Part of a small language model's weights.
Architecture: RMSNorm before each block, rotary positions.
Each number is 128 + 32 x the weight over the matrix's rms, rounded and kept within 0 to 255. Layers, rows and columns count from 0. Numbers have three digits each.

# layer 8 attention output (transposed), 128x128, rms 0.0544, rows 41-63, columns 0-127
125155126097115152095107114175091119156108117134126127079157126144146092064114076161090137139121125160116151116088142164128183136134142101111127149140067156176162154129064115161101137125131147141174163119161141088157113092134096113184162141146141131193145126116124111143148131123127147097132108128152117114137087154120126113115121150127112155123083071130093144120190129121123130128104
104112165117121215164152143116193066137132130090143092172134044115140107134052088126106113146094123220128078151120112116156134110089120118172078140127171104108062120176158145146131062111207136123144152145149120112106136159103128144154173149192129107132137127094123146092082200070121157168178123098092170115124174174143110172110118222152151173103128131066140159070125178199183131150180
137102150163142107122104160179095098101135149090169143096161137151078141089184144160152111087121134142132092099115044086126168116156216158094177112146172087152177123116159118117156055092152165082177159089133126166117124115110186126164071141172184145212134126146149170066143100134144135124090146120071148147144117080113134154098152118117120126154190092098116142116123161120197173120156
151103070086099044185102108129174140123129101151079171164147149133120115108145157115126070112130162059091159108113121126104149115179098136134137139172091131116113101098138102152133123143114159102141151118104137108110212098161136106099150126117143187120160185146118159164117121086096093089084174128117120144080122146193067044138145136155080150185126089132139132120170131132169114126103
137095138131163091153080156153175141176126124134117127171096175152153202110073112069114148109162122142119093201133092095095122123116175104071093089109135211133097089201101097132115091113066134136141140097139160164124119179083149113093135142112155092125129061207217088126131141142093102030199095181142133132145157210091109136149082193081121079143123175149094158128151099089142175092133
135156189156120141211146142124065176177151108159139141094113147172098192169152085093133101114171166153103110131101167094099115126135157173098141129163135151127129097126131096137170184141103167155090151093105167051067135053134088080130183132125131136145066156142125178099188173096091112160106161134114197140170114153073176142119161127149070104152122109154093161078147143174111123153131
154104187155138118067140130118093148175153076090146098128172092053097078110082078126162105038109151118153161146137122138104112192131160151089158103096149065167123230148110070140160144094091129134157139130155131138189155178096173107181112129119167159127134174102148121089098151141190124170130098145075119107135164089124145180108106105210098112186146081096100154130152171110104067125174
101136115121119129190128179163194153061086192184173163121143149165168138140131147122149076116148144144136076136183188123148069099105156097164141184145150128037097102141122118131142158122127176142201108185108131152122116102107143149045110158127139180084077065127089110100133142134153063170132106132097153118185086059170188144152119109113144107112107103155152086139144070174121110099108
131124086121084076195160124177135162085117094166160099047150130170126125078149107085175104134094064146123147107172102131132138086111111071153118152084127110111128125167195129124090155156170165107112101097124155124169102104126124143129153098154071117095123077117173134132129131147130091117125047104202128150156128106151057161128151065061153074116078159127133130085148080108142118136129
112126112114126151127095155133116092143128158131131253084136102120084167110179139168125097065097087120146105151157133097107083112126163125156113119183161165169119187180161077040147117133117132125063188139154117160123126190134149103080076086133122131181127133100112152181131164112165132143137150111135119092120102140137155155110128157113113167090144133114104133192100181173145110152147
077079154110142074114118108104138139106140132156134148137083106162125068061131166135157154076165099100158064100092123107142168118144152150134119164131127127163183138092112165171137146135134165172130121081160130177097150132167097108124154158109136189180096187099141157117176133112134119133118089108077138138100175080155101178132179148060088177153123157123101187129137125168152154075176
169146145086067104146160076107085154145153067131110065115103129135157110116193119141124141137103145139157100130116152121135135120082155117040222152108123089121116152119101108111138162110129097158138171154120153129185117116135137041084127124134108123080135077107153121175103114149143146089085116106088082154188149187109144087121148107154117123179118115167164146169209125097055160094132
088125121089144071181089143088104178098114080146185127102161118131139210105112122120136142050112132101102122161117176185093065120085105131112078136123101089157167086170136129106044182136115113173107116117111121107124143142157183107061110095093113133088180174064131033142149194125121146062083092107101077157159140107153185114132082106136158070136098125129130169115071186144121126134093
186124128164146157125057093152162142144150087152106082125128094085130092113158162120155110222161123145161130096128136101085168181162155104102133057135154106118122181143097120121134118056123084115110105137125068099163077147156128198170092168079102127095107087168148122178085162217107136127159161167170086162129143176120156127095113161161088105114092158134079227113075153088155150129094
166089120105139158089147126123090076134178152112184112098122055119142105100097139142120062136111073159180126099133144119173119121103138146157126144150141179159159142100106114100176077133180133098104152193189086134148071173141097112142125085149103111132120171077037126138172076102157125138149115168200164155135087118158172095152108121144088152101096098153087128088148131124092103196127
106111134135091078097185164149158169080146161112125171128128099113084165142119100132052109157131087133141136179129146133145096091158078080147117139166131102145140159121152091086147110115155154097164063133121117089126137098160080120139118113165162133170197117076118145121124044129138094179083117154170187097155100115147142213150165068102096104101105092161080067130108164134121099135157
176092135140129118127113104088076102193184147079087116132111126117099112127108092144077149068147148124115141140084089139073164146121108186119144125139085123151117133089135135112117148079099140124128193119146144154179105162145107086142155053135167175153136111086178111188154121094131125138118146126143107119102131192070124131121142088155079101111132089127147233089236182093110134161118
071132100155118123150155121128079133171096097138105079123145138121136108119147073141098118101118129115153168147173120126110090073176102107133147120101112138182092115180185117152131167143119119136116121173147167123130109153165163117154108107151117121169062155093170097169156119195134145118142100138108112157124106072150070079151140163075126130093120137176096154148142128110144123134122
077160078039098100124137123132133137115164106073113125122134074122160129049134160140132177118135095077142142116096153169129130115201093090150150188153095145153176159130119118122152116193127165194173192103070114110166177077148154146129135109158137143106165138139154130112148099110079175108169122118119090115079086122144170160147096173145129114182156115116150172116148180165112084128128
139128148156152123161096159102140156130141112145169114139187153102172155149074067105150153109112129144111138121137095099132108150151176131081091176096174149117086121126098086127134134114107123113070135174139127173117089149067111191158150139122095077124078101145115139108152112125119142113142078153152142139116165107079121173122090133136077111149150121199131098157156072090167132210099
097139096172116124119163110130134120118123192146109121135125163124131193116124180136083145152174138095163107155132144131113149080078097133092191122110129118092123160145153178132082124101142123159154158151170140075060144148198142106102100109147096074165169119133179155138106154170109128103197129101132122116115153133127149136103148106128101168136163105105159113209141136119109094107123
123186032126141201096114163141131119115138138172143145093165126178103185096087127117204085126078088134115146199079078134140165112146097146118167167123128180128131140104114057085084115136080137108126132137066151219135124102128074134134158152210063116129108219092141142113142103150151105120061107127118133114100111156141100120091135156068135090156116116118053137123107089193081089100105
109145125148088131157094067114121101138126095159148051077146135168072102166112131144171147103186146115118134136105105127072128093136103119154098141190157154100109123124088146162176128144141152107163117117094144183149077127158190173184108084108129099099122116107124109129120088156126156139160160177106183134162171076129120120168094122154112120114164120114089135077141083123129137144143
# layer 8 attention value, 128x128, rms 0.044, rows 42-63, columns 0-127
099113133089075169124105129163108139094111118032190084136134163072122161156100123148085140161138185155085222141122099122092114152122133139133130135137110148136082119131190022112144189124141127152117168110109123103140138166100119085126077127098136077120124109096144139127153112120125136150163123172149103119087140125046117119148166126168181135179123101165136075160193130219111158121157
096108161162152158128088153095145168136139102147108117098109153101133073110138134136124089146162128112112138087145104120194116118088145089104184201173115198167143138153155096115124135148120100139152150142163090104151120103158130072070093131172179098181234131119127100138107125137070101118154118110130087136136117087189119158150109116134141081120139174159088130152124105146068142149123
119091159172120109094167149079083108113156131168139120105151110123133104122126157173124173137160090114152134151132148163157099142118102142107060164100117098141108166148118119082127106149146128086151136173158157116136121131122114145169161131133113119086054101158164109141102111141204132146196078136171128173128128155171179138144122094143119194127046135115143109139095128068165117154106
132086085160151132177156160140177160116130098103110147106091110091103133179060167143190129115142117118184134116081148147055119146160163150190123207108160093059175136131182156108153128136139098120197164113086106094159188149158110123163092115182167144118144086089093146079130124082181163187092116165101119159069137178154136095104150141148151119077089094118126158172142140195169117138154
119117142189148114108094137111120132143188080113200168119093089159162123123128107141138059109083197093188072168105133116154129122154088057073158161124118141140199166104152064111098131090160174121129109128091170112152173090165086108111125097077111118134109086124166093109093184119080115126116151099138150138150106155084130140135139127151151198120133137129151104110154115128128174173093
134124139094147169130086119122202148136089157088169160091067206152105180121221169117169116112081168146143129083144072100078159138105146109106134160121081153110105175169142136119148100139142112136164130123151153090134134130142184117137147129094127147184148151106137095149128130173089195096122126138127105078080106070196109121102156141083178034149205162192096073072134080139076173098137
066151120173099069156100104141143100129135069046090085227117086099161102081105117098150149150185151116153118189117145109121122170115072112113141172136156058107122097204124203155155123073109101161125102127128052125109119143139079128117141135107144156141076136139121144146132104063126079116121151167090130108117094132063118100116200144140067110140149149062105102125079127062110154123145
109115100147104113148118124123141091112111118100155111184161116103153155129090129107086138098152095078133115104162155145179175096128143160107083062080120095092132093147114141155078079139102117142153153117145110156115079135171127155107143078120104089114202093107123127138198121033136143071111180129134084127191095167150109088080153125184053129193099143130114129205134127103084102117137
131138167098182102101136114131160142111129052104087140119108146153145148144131118115125087140126151182088087097119115104112128154109153164108143147188120140151083106158091146134086190188111190134155168131162128135180124143109100127120092163109160075156107091161093150113122115143107163151094141116140126119180150078164161145191105126145159079071124091157149114127143069090095139134136
141172149123186173126082140039090145153122114131120165068110096098152130129113127203078126143142108168169183113129116104136173120078161124105165178099181137123145144151086154117098126117125125082159122103122138133173157130204112101108080173141156083134179084157200103166097111152160096104159085133147102166142100092109141149130122132159134092117131082146127117164087126128160112101123
205134147136105106125155089129113078085168120127081112111174168208095162119148150135150126138119134090207118128152108132119077113131134209108135123051096135114113166125148142112150153138106187108105113115166119107160102118156090167180124109156111156112181113127046088158164156124143133110123116117160155152101121149097125163119143123101135106119142169125099085160149152124067116084107
165146120197119122100129140130178089128153125111166136144073088133077164082174116122172141152149124194097130119108143117177160134105096166113086136134129114060145147127104163092141109141161148120168092103120132120150099120109122193169113089136131135135167132156080153111174105120167140139172138088153121122146100185104119170116218080135124172057174104133121151039129092088123155163160
112177117095150146133186133118138109138112155106106095108114147075138144090057157118094115099115092113105123139124106133133064067121150166139134186118034181155118147077153134149101112122151156138159153103090129162077171088124182141121159095142110148128109140069088181114092158103147192144084138103095174100081189056144102204074171103136112145100140086132104128163117207149140059094152
172161127079089149122113103153117130191153081101132152126147124193150132157110126105091164076123169113092140146072115139152130149095106130174131124175153149204140181115095134201129135124151135146106171158140174130169137134099123141156158137100120133147125160129160132138139080130083155124103107107063117091137107074107117128170137118164146118116185128151135081152120144113113151086112
107081087138163086137074165089142165147118078092196114101148147160167066133106095139155130137135133126115130131128142123168151151170093123134118123145144092155113063056061149152101100176159082172111144130166100175143079158122141110089207128147125127133104154127133113149069112110088154114144191146134120108177104133133147129118094165141123141134157159110178109090131096087120165115136
174095164120122147122102150101133118110115103181165163044132166167112135171144167071130098089055157137137110144083122137130123139142139142091156154115129154139133193108130088125143095178128142083101169115204171093170172155148173155121083113109133159048123168108086095099158147152129148106149106155095112146139116120180112168169141135125170193080143095159088136140115130132103156118077
105121069069154117097128101112168158071158125105105182130113120167117174155143136132134105152109113119137129086128102145171102115088153142102118074129164068136109128097098150108089126121177139180121161087162157157112139081090160134141147038128121136082143103156150155083114126129124134126117156103122100108128137213174124113146117133123125115142113146135117114111111127088153129099110
184118166180147108194138140133121099152147156128117146140128146108083165132190134147085099165146170111097145116106106107147121157120133130146068124111121088145110139088080108144118106113124127056151094171130117160151103124156127133169092135132109104139122165160121067166086110181143149111131136156165082194133112160143163126080057045173123152091167180132115172116125090118153105124095
123116165060125128114132086138148182153075096099138127159132110120118158128093114120138134110145143092134112165097146095115162110139139082169138146095142138128170185158149162170109131097149109134142114103111161087134158128121048135105089088138155122138110175130184188128195159111148165162106140140150136099142102098223105133102111119132133104128151118141128135108179139167148118142118
140124129089169134119144157128111133061170114146099124140120138178124085166148153169114065165101136133136096153130077159170119160132141164128119148109166168118111079083159161099166122153148146139119143133103114088157150152103126107127111185162107161071137102121124108161112130125105123112117155137155134142135102138129131145151056137116127121139136152136118099130112116097159091118187
178127155162181114176161056128097159133146105135161107075098093060118116179116115121135129028117164138085144097101176083132166146076139121102084155083170102138130166136142159150081134062173169092109180130065071149115018075132100073145104122134192113108148172151190102105165087140131121149124105125120092145182127150105094135150099102119073157148150127136135112171163117065109162162118
111107141108074144171139150130129125117131177106102166113173104123145147088129121068124159133097086122107128144113143127146077188096156083127113080103107120109122166111146118121110117117150097183159162038117139100060142135172139101160081099136143166180133146111157116074115127131100107075151169120116105112111116056116113093096108112166144129155129145181136137169082187130161184159079
# layer 8 attention query, 128x128, rms 0.0436, rows 64-95, columns 0-127
077094095077062129151154102129112135112096145129055145100158209149153166104161123188127111129076174139207097158143123086129152162119107130175132148135111106129095131115111188124161095174135144142156132104130106075109141171030194154093115128054120169209188071115135159096192163125104126030104098114147115122088160158150120079114159068164116111127075106161151163125096135086179099168088
183127113130190188201174098153168096158162107209170096093149159126087096062108147187143103170125189069223064206122096156092150106151110183167091168148120104127131139117146109150136162132117080143088143101124157170124145150089139128126053153103078140126125054105099095120178140108138166108129152160173142170116092122139125086155112164119085127161109143108118106171169077132148147204101
116053078145063119176101182074108131119149165143123064094125134176222105108159228170118146149084084107159121100159126060101092100111169147090125083053141088115175136139174164120154096112132140121169137141098084243177113100091179094080136100132130160119169115085084122102133083166180129152105111106184127173129126094148145120106109123099124071163143139208085217149119065089116148114107
109213111110117177084130096089095117154103149107110114129091169146217158139146159173115193150095116169121111116071075047135132117178119082113149140066149132160149099109154144205114117062091168095053074131170129109085136112139115180171169131125118120134154135047087108143054092129107168158190077132118101097164137159153160184094093136111081121156118105138139126121091106121087187110096
148101076144142114167182081173166109071117097198115173172148132109134166138087131133129096145117165106137149131107123092108143156117103127109105108137085097114100139127118141116124171160155157140147166157106121163143075185097160157173077121109110107110131142116171115107157201135115148106095187120110109113094078097121139067189164112110096111095118145093138075078094154119214091127131
079121141209107090105142111126132155096202136115141085081111149153113066136137129116111121165115111153111079118171164105122102110146160096089126144131149107083151117097138116115126100120120129147182098120124079234118099128163163138159156121085155107111112073072105168152104149137196102117131098112118100100141046173141140109126145050109090076140158131161141134163099102115093147136171
103100104137106096132114086093078122112187094113171159097106185140105131105125101145118205119160119140159125105118122078085109161112168103142166141142114128116167103150130130102162098112138149132143115118135100168123102118145153102140143108081176120120119115108158170118158138132168124125104126099111114122162124138146119157096104110165106144128146104126146135168140064123087136119166
118105148100144128067082095097114128095103112088140104128191130102126133127098165169143132087089100178140088110131150114146142142172135134131163171124108112150140134086147145136109110142087099142130067162130178126153162075130138087124134075127147162153193146101156099159107086187121105120161115170118103130167185083120141145138116142148080137183153103173121117135132135088120085132099
108112109094126130165131129121117176124132130117052146192137140169117119133124097180087127109121112060145128154142133105152158148110090138108098054092116124156135120171107146152120113141083143122104169147150125136121099142121115126154121158113102138100114180142126144143122131098106100142148174160153104124170154170114109084128145144108180172111124139136077172191106105119093120101116
177198079165124134182094114136148128073082126167159129129124124137144139116083135132091124115158152107160108086121099114152155138102099149125106144140123128126079082134110099092121163102162145122133174130114127106130098165101128104145105129126107153094115100162132083095160171167134125106153173134134144100103108128137142121095132132166122165061110190113110079153106111190185143184137
147066115100131179108138147091064164131113145092120157112137109099086080171159117127142154105173079104150124069131147169133097167130094149108120110142159089150200190169124128087128141104126070083083150102102138106113127080131105110135120137106138151143078138117105105134120106156201123136142091120092110174150136086107111066161107077105119125159134157158116157145093139136092040085118
094105153159137176167118148133062139134163134132104110151140116091105155162161137151144103119112127160120146143088191144130116104135119103158142110193188204116174148139152096190137105096125119105121154095152144171136145081088131141149188122106094169125137146094178178132126146135138178144165132153144088087117164112078161149094122152125142120124162132146104131094154083118109163136160
122148110111157104136087138168155129111167156111196165074069150077101155141124113163131179144135137096164098094159068114156188133137100155099146093122132080140108121094089133108133145111165140103104123094098107122144146184074113169114159125118137108117144151178119085139217114066125117137164135123162162062147112135095105155154143117112136155117084089127161109176128152140163084066149
102080102117132129170162119103106110157127049095106106154108155143128112133083088168090109092097131134079128150133167133104123147153160119140174073151170182156139104122136152160182168095084124146096122098168123128152100142172140153104137114128113158106084124118116148138196123144113089126112133081127132139156114091131094102127131156167149107131088168112052126121161102093123100151107
135170174088149206118113126168135187198120139070170123071153076152198133154098116191144124154084167220073113183146119182154141126089145191182178131162102088162196100094156111102138176058107043120135169128157142086103128143115106059199184155134113123120130135118068150091147146138191131151110154104145146051184168108146143065153184164181089072083130024152149087084108122139207096146155
110146151069089137125116140106068135095180059150123097140180146122117102120128152105148105186131141112141154129110124082096092110157122179164125197157148206136127117118131096155166106136127084058143065080151132131133179112128135106147153137138121144105126136054104144122119119141109122162134138169131113168101164156113141143163153121126134109185132132160123151091163109146158111136107
141143091146104079154170074132196139084135121119134118143121092123115134145068053140113125055113200116129168123138144135050074153124085186158127160169148194121080138157087135110124203106139122115117167088151160115149047226112097049145104183188097125069063124119166113081147160149087115177109169123054168182078147164075063104146136132105082118118129100130116091088105126162216145100110
097138080115159129121142117111145186093115147110089153130132150114112153135178143122150131096086080086159130116111141109157115151134123107106091161082092154084125128125150138127137093167143117113101149144121143158159147066124074104126132076168134159136184131159131141113073087131114122150109129189115077149107148139118135144122130091065141094145148109152117125124147112068092138082142
121183161160083070097180132094160053169145107177197152072125212131176128210192107038070123153133155135110181179108088153179125050113094059110157079135135095108050160150133139172111152145110107165105177153137096078082060147180149199094122114147165145110141138146092090170203129106089150141157148167068082078107107113171112092175128153151091110137113170112118160105160097084127146139130
154094128159114098101131148084110120137190169160143105164140108103072148111103231151116091126120097161093100122105185127116078098086115087094132110104139118131100164117148079152162161172176077127074123066148074168134155153145113161110123171125137110124155153151155119121179064120151098128131149172137104096143114140118144124159139175118130116096146095105182094211146121126157092179127
062119154119142118159147115132119052131149129113102174178128163139111114113162199091129159170083158123149100157127116173118168127191117132143081166157140131097160116100103130128152120125099134142000158176157131164153154107104121117176158130074042164183151131180146134106152134164164109167126131079069118090141131081119154130073123096105129061111158160165171119195151066117048145165110
139163135160116111194168077112241092129076136145137125126133091145190066090115193133098100167095129116169162144122154137123112100143129104132089106129115056112104175092178154157127106106141095102109158064115105189137085113194106127176109186153131110123109164144090091104077145100143085165083175131138061069065089134108070135106158107094193152117117134146113099122121114068118093093099
192158153145134169162147045142188154098096134108124094062136129070165140100154083084182094098227148157166142095111108150098178163118158085125086148090130099159123125120093074142162067131091156113100182098178161167106122168141154151144060123097143153160183113144109160119219117117114167107192115112158133121196123075123186074125117075162036097111078131121111169117114114200175139136105
087182123126115159101112112101137108138127143141095140113112076183116176215141181107104168121127174103163109160157189094052173100110119148131102139135138096166102176120111084099124148148169162157170130155135124079066098166077148161147122164154189086133167142193069169159118134178100127152141186143102149153129082114144168162102112184145148093072149143132136144133118064154169155090205
135099162121161132155098146142165050200164131155120151078115155061108104119084108196143124154186141126131105105172122153129127094143137138117117158157146114156096189140097135144175159149167130148144133095122199088121112126103132121103091106086079137168105127131185145054086058127149110151110142150213168069140136134134106138095132172130134086118130105053054140169129127091110084145100
107123105123063087156130134120125076120143190107084173120167088085141100218130092076143159162116099127177079100140160144107102196162124115103111135196116154154098153115094191117165132092149191120136104102120087103075145115035187121074108052145090160139133084150157066110137082087156141123021119090141161090138174159160145126117099130166200111096089099141146158127130142108128126104204
141184117178144074149163109099131153079136139127150138094107115170107136183093119141123105113141097168152160071174179145088114095091100092177139059171138150154203177095162103189130058096118159096084150124156192100110118182136114158133142156092158156166078202102085116034063197090132149094122108093167161042126080143135166173086179113092155132141126113125106146113152122141080106155150
135102175126078154125112055132136149101036098047154107138126096121124196171138115121133134022129129207159165149115158111141094118153183110090108102142099105134127088143101130117117176107138066088083151141150174117166111137172155165147085106103129155191159097109087143171151069104158122159167109163106115123083110110146135072142110068147123115134111145120200171118055164092059087100130
171159136151143120162095185131171189128187159036140061139148117101161098127119143151071090177154108079120146116171136104182104112209150098099061149139144185091153151037059085158160166115092172145142152120112075083122186061121199126133129127138087141116085150137123117180175134111091161131103073103134111146101087072160120139149145083142140105172151041100108102120129109093158070098059
129122152095133111146086153126136172164170072177123123092152166113103157147145076170099151083128098174168146145100145177086071172159149150135112069116115115113079101162100154187073181135095166127122169137151080197055105151122130103107131131132135148075114138114141139108064132141170059141142182103105081169153123134091202182155090150139170181159111129133076159164154121158149085151174
171135151126115139029165155059086139104184076182131131175136066139170079122152071095164089158120149070169076131097131146149121123110101173145083138047125116082195179163083144166191107167104128155128180116115119104140174098168122129121120061152183108144156143102131143118127137105061113142132198132139138112144072124136119162139166079206129132114130122130087111170085056183126163081140
131115202109138174189108154174155105184111149109169028176212092128127091134159141104140165133163146135115160107146157117093137096137161145153153085157125112143173168078130132159110088082105077084078152154135122113136161156099101118146148051111144174100158121051149101183168150245049028216169166143113113171143134165149114124113079160121078094100118118145105202073143071146098151137112
# layer 8 attention key, 128x128, rms 0.0439, rows 64-95, columns 0-127
130133115145160102093091159100124104076158106104116086118130101123160103189105108080127231147107100157100140112139071114150158100122179119085096142155140099125153109165143081111126071154126155154100126063158106153058121147148148194152152116103148138097094131166051110166081069121110149111105145148164145095137075135169145107166120156160159174143142151167194070104162097100097150130152
136103133171151119152156108158082141161141132139152087112126167175038145127100125183095134108187152116154159079215140129062150110081080188153132120119106099098104136097170147181121120066114164101175104127158123147101145155142159073139132157118153111114129138092185172151118103077117129141092121172154065075132146146099151131174089172121126102093138170127091174134102107240149130128093
123130088115150114141149162144131214143164134117111156145098134151073178106168157109112134121119101134112094127107113096042080192111199119123087128122104131067108060114142068129105098145156172160042173104133126093131108088187115167078183151163143120120158108190131092171001184143103142140124155097157153209111162151145108096178198139172205169116115127126184064131172136139116162111093
160066140092101113133170173100106198133072142082177080157152142113137149128162138128098073153121092161110096119074115180035159121114169181236084128075146148168117125117140093129102097192148163120147150143177122063136154021087132149136113067107170103165130114122116093146096164137157084157171201126079135155180110142170142117153172135073087053166126116033141106127133139084135079121140
195068103128153118142068105133201128105173159115157138104129142086120156049120143133083145099180135149139176107171127140146143163118095129084211154153136117096167181121167125203132198067154143146171133130129123190093076137104125125168203137101099113104147100169116153110202100112114179139093093136115144108113130159120155155128088205202153138131151152171113145145096107146148071147067
107174131135050105150133160118131130135103123124125100130134165179193120233129140127166115098074138131135128149134125064143136128073166157172129117113134163126048058120122176125161076146120123134109126132091152063109119146104218126100055118146080167142159138136117140130093173080131157087173151133135178170115115115120114183187185076086131175092098157083127128126193116126167118153174
117143136144135121137131157051091113124081128144117125177136129172123069132165156089190140102086101161075090136106078071061120153066143140155118142110129142126139116122123095173130158142195145154076154142173138129104165120095137119061150123173130098141193115145131129132119129108122125105157118181099110154127116134101116112149192123123133123111128160114119136071122138130099163066121
118113141170149199165139128110078169200087061132150138133098126160125156090146100119152136078111070150105081110109084097133096138084140128179108158151139145201128065164097071156120089204139129096142123132132139061212192065125114120120113153129177167168145105129156134130026186080166173150145199162064121164122194095176137086127131091182134104112097116084093095140087160084092184154139
118111114105125156159140123119148120175150087130083155131132135148127130114182150135109141151166135137087154102104137115076142101137101149090175160137125131140156065107105118132113127100159112145155094125166108165106142178128137060116141148143121134151101165134146105108159126120145081123113154152115102127108092087083124188136072154119171126089199130136159194147107144130155096126126
114074172138102089136131085131173161106134184114108123130149101131086089105098128141069121154189149131131133138137131182151130121128091126096223140178170121142166155122104148096127197130133119177179158121146113182131109201156136115144147135129138149116114137145142129149186094143173120138159127149108117052100106106109030105120043097150094172107190134174168124136070097107159100151135
121185099048119208075064109155145164146119123096092127154112124126153127121154128152143180168091077139109089166131116079122150132154183097148071160104140139101129088138107139111081095085132096181113137174166111065064175101094091166098077089101157160189100174031142115140060123152135083157102191177170107115142153125172103129137170061147153103143119145064169087152177119114086138152068
127127094130181116142121191139107105118096135146133090133134154146104124133178123125219110104086109117147146161162128086146122167078102155079088102143090123124151067059134147133119118128123195154066116135119195137117115069137128174110110134115150145142110133146131134111125154169136118094163122156176174187136098098141146158160245141083158152114093148088125147120159122147135177149113
140109137125196097133070138160200110116120106126171082099128106139125127068068107136065159123219154148127087134133149194117151106141059097100157115094140102117081112067089080125098175079153153132149145182065070124112069187137155076091133137148143107074117109144120126116184127093137127133153100068090126086136135112137095102080039130102100141121157054141132129151069127127151123109078
105151113103172125115191142077073117157096097144122117168152121142085126125139234137133108118165149147123178105114172068100133165120125148110162151146142186187123130117122072137130134139127140124128130098185117164111183100124145141169108067140094111163144142164112103113070166104089110111129105187062111143181168134134129125153151160175112100118130116140138125123126155186095100104139
116118044178130160124146133101135200105183128166108144134135070174128144138161141142160183054074136109127177111133099151089101188118143129104063122159083150160122118166065132134106147125087214074103111132123171079158143128130119161024083173130186196162085128191112135100128151153141129166076114173148154174115122147114118130085126117145101131139115186144163086143074117187136139142066
142183162120110165170149149143148120160115116058152118131131128087094147149140146159218057204048121134089089160109169105140143134076151181198146119138117152131162110115134098168124174151091071165130146099138115149161138080131113152170162170103140097146138137103160132086092121119197174146128152119096105130179159172130079112179155109096138085133060110192090079103100221157123117178137
132135111079087083132169099106189161168138113121127092079125127123126186068076086133168099102157154136111118075081132177069122148110051070150173109129093126119139116105170163125185151166101130126143128092159159185140119178119102128170174081115124107124084080180110131056144111206102121176106129086127106170158116108121166139173068119142141133152162046141122187039160110121100093136081
149180119114160187115128211121054163162104126087114147174132143156103138103228142127156077140050063175090142101126131044099188072125174085170121140043172170159108127108098157146131070155133157136101065136153150037076139009155123087108182135071161156197133156043138165145009150133153122143151111145104170219120166075128209120130160130144184171142118115108137103135130102103062110132154
149148116134144107120104112104126108183109120150165116055066142136150109252179121144103130156122250040158129139156104091174150039136148172113148142101125127082085193123157105166138147090120070149147178141135111138142130068168188167129129193135106113089103186104075134165177126099132161160210084139160101149084077143140103145149159102113095131144132158113174132143164126085101123081154
134103118178156161114135211110072140123030121155133149107134215161144158126167151206132137113141134128122089128084130111163136095118139124151054117120105157160124082125098148165171075165120170141092133139176100136161128064148120085115133146161138179119130079111172099061091199107125107075115178132128186198193180105152089118118122107155154150174091099110134152121132080106141151128172
142045171069167113110148125142175125163093175123123180152096122154108147119096100116077106100119155112136195148174189114124114118143115096072160125123145195054043135132087125097146191146168159108156181097136145124108167229129119101157101149091184092125135127194131111101176149196138106098186117057118183123123097077099126072171144145131093130146109172105149177141147117154178093138060
127085152081089093112114118152096160117150117150169090062123192199187117105172101182105107140106082165130172119112181121103124063145138133133117107118108139107135144150105114078076104156131156073153115109125096132116136096206089095163119144027131167128102149078112084083155108147119115157146095168107151136119108145088130146060155081122129150170109103124148150113182166092147070113196
126153157207123167125058198152072171166068176084154094144173114077120144122203124120133120124205068143156123120176104171130139170050201149143131183100046206124154147194190093150159093122117054150133189167100156179165134128075136157121075127101189156123113179115121156183114083136142143172115142169111140168122144081168107066109143120165123088125072097104160112155164113132088148137110
107112092099089149150153146130072105076112138136108138098121093114097139131196153158136145061032132140154141174132089116091157111111164180124109160179119161105162099196067136119135170115144188183119090121084087114174138100136159103104191112101133072165168116120082169166087113122165145111126108119181107128154137093165188157146115103090120117116133099145194052186118122162068194131176
094107201107192185094155072115132067162111131137070131106119173058140126133135135118168140153149079139114077178171082137147075120146057129120120154192127119113171198166165156135096114174103126138166121096107134118062131099152123117071127144155156157081122135131170112150142131151102153102132100153137195117196139126185157092118149109129141107167104157099136142130136180159144140099150
100098096100196139206108105125060170081071153185115124096121123108096150083107140095131121143141169116090109180152162135086111120159091086148151087085098118082138151137127168121130124096174203147111110120168124162108163102157160148129138092119158137128116076113179188188125128143113130147052094160144136087197161143183184101137142141081078139075152145114162067115121196038157147086108
096151137071103115185093156050167106091100117189158106117170172148153120137157160122167123132149060175151121180176104122167171128129132114081134158130112140114149176123119107096127164145165122112065138158072121134142106170114092116078076126071153148133067106187068100092131072116125142083112161122120134077119120169122149174146135141142104150161135195041121149056197154087086133152179
140141148134153111135083070137132092098160112086166120110062115099159206100147078110157111143168155168136181138153117123075138158127195072126128129130129172112095142174121103082203140112106165132113134170152177130113097132088146112199065126099132172086053148118097153084170140072126101200158129152169144073073104108156076089188096113110149086077103101106152156163125047069140136136112
206101132179132111095134132157107105084136138110134082132207161100102145116101130123160123180153108078137168143137141165150139068123100094117182071142094012088147093136052081150117030104129114132162126141154082101185103074157076122115108113093110170129104214194153112148099186116115149146150126095108168102097097112169135099150134183142078081156161106086185098140108161104144061162056
147140075067075053165143135090120128157136089163100124167129150124133105153129115147139114214086184134078055143072167142124078171157129179083175136153106155128144142086134159115083112099165132126092172114170152137136123179084121117129131141167102142032096140135088128128121129115134108134123198175088095146125137084186172097100217133092118167051096078140149163150088158122095173164149
170122111116083171093163156146170164129120098237148099127098152107115077108084115119118125081130131155153150129128176125115165104109083148075146145112122094097177093079146164157137106126108057179155176094132117171128157116166119126102160138108107056124118171130137223143164115141174138176116142144128097120083149179075170115067075104139159141147132143094206150206133087137143140122100
171172118086163129178160091117107145154102103092144121089128090132117196130105145170154153127141125120092165161124087151097172204146118110122159124180092093089123093174164105138142137130109115038087165145093144119148178131123159148238125163160155133088182124126073092114174179184166209183167193165138153123180071073110075126130166099181143160122171089078210155158131167175119093168126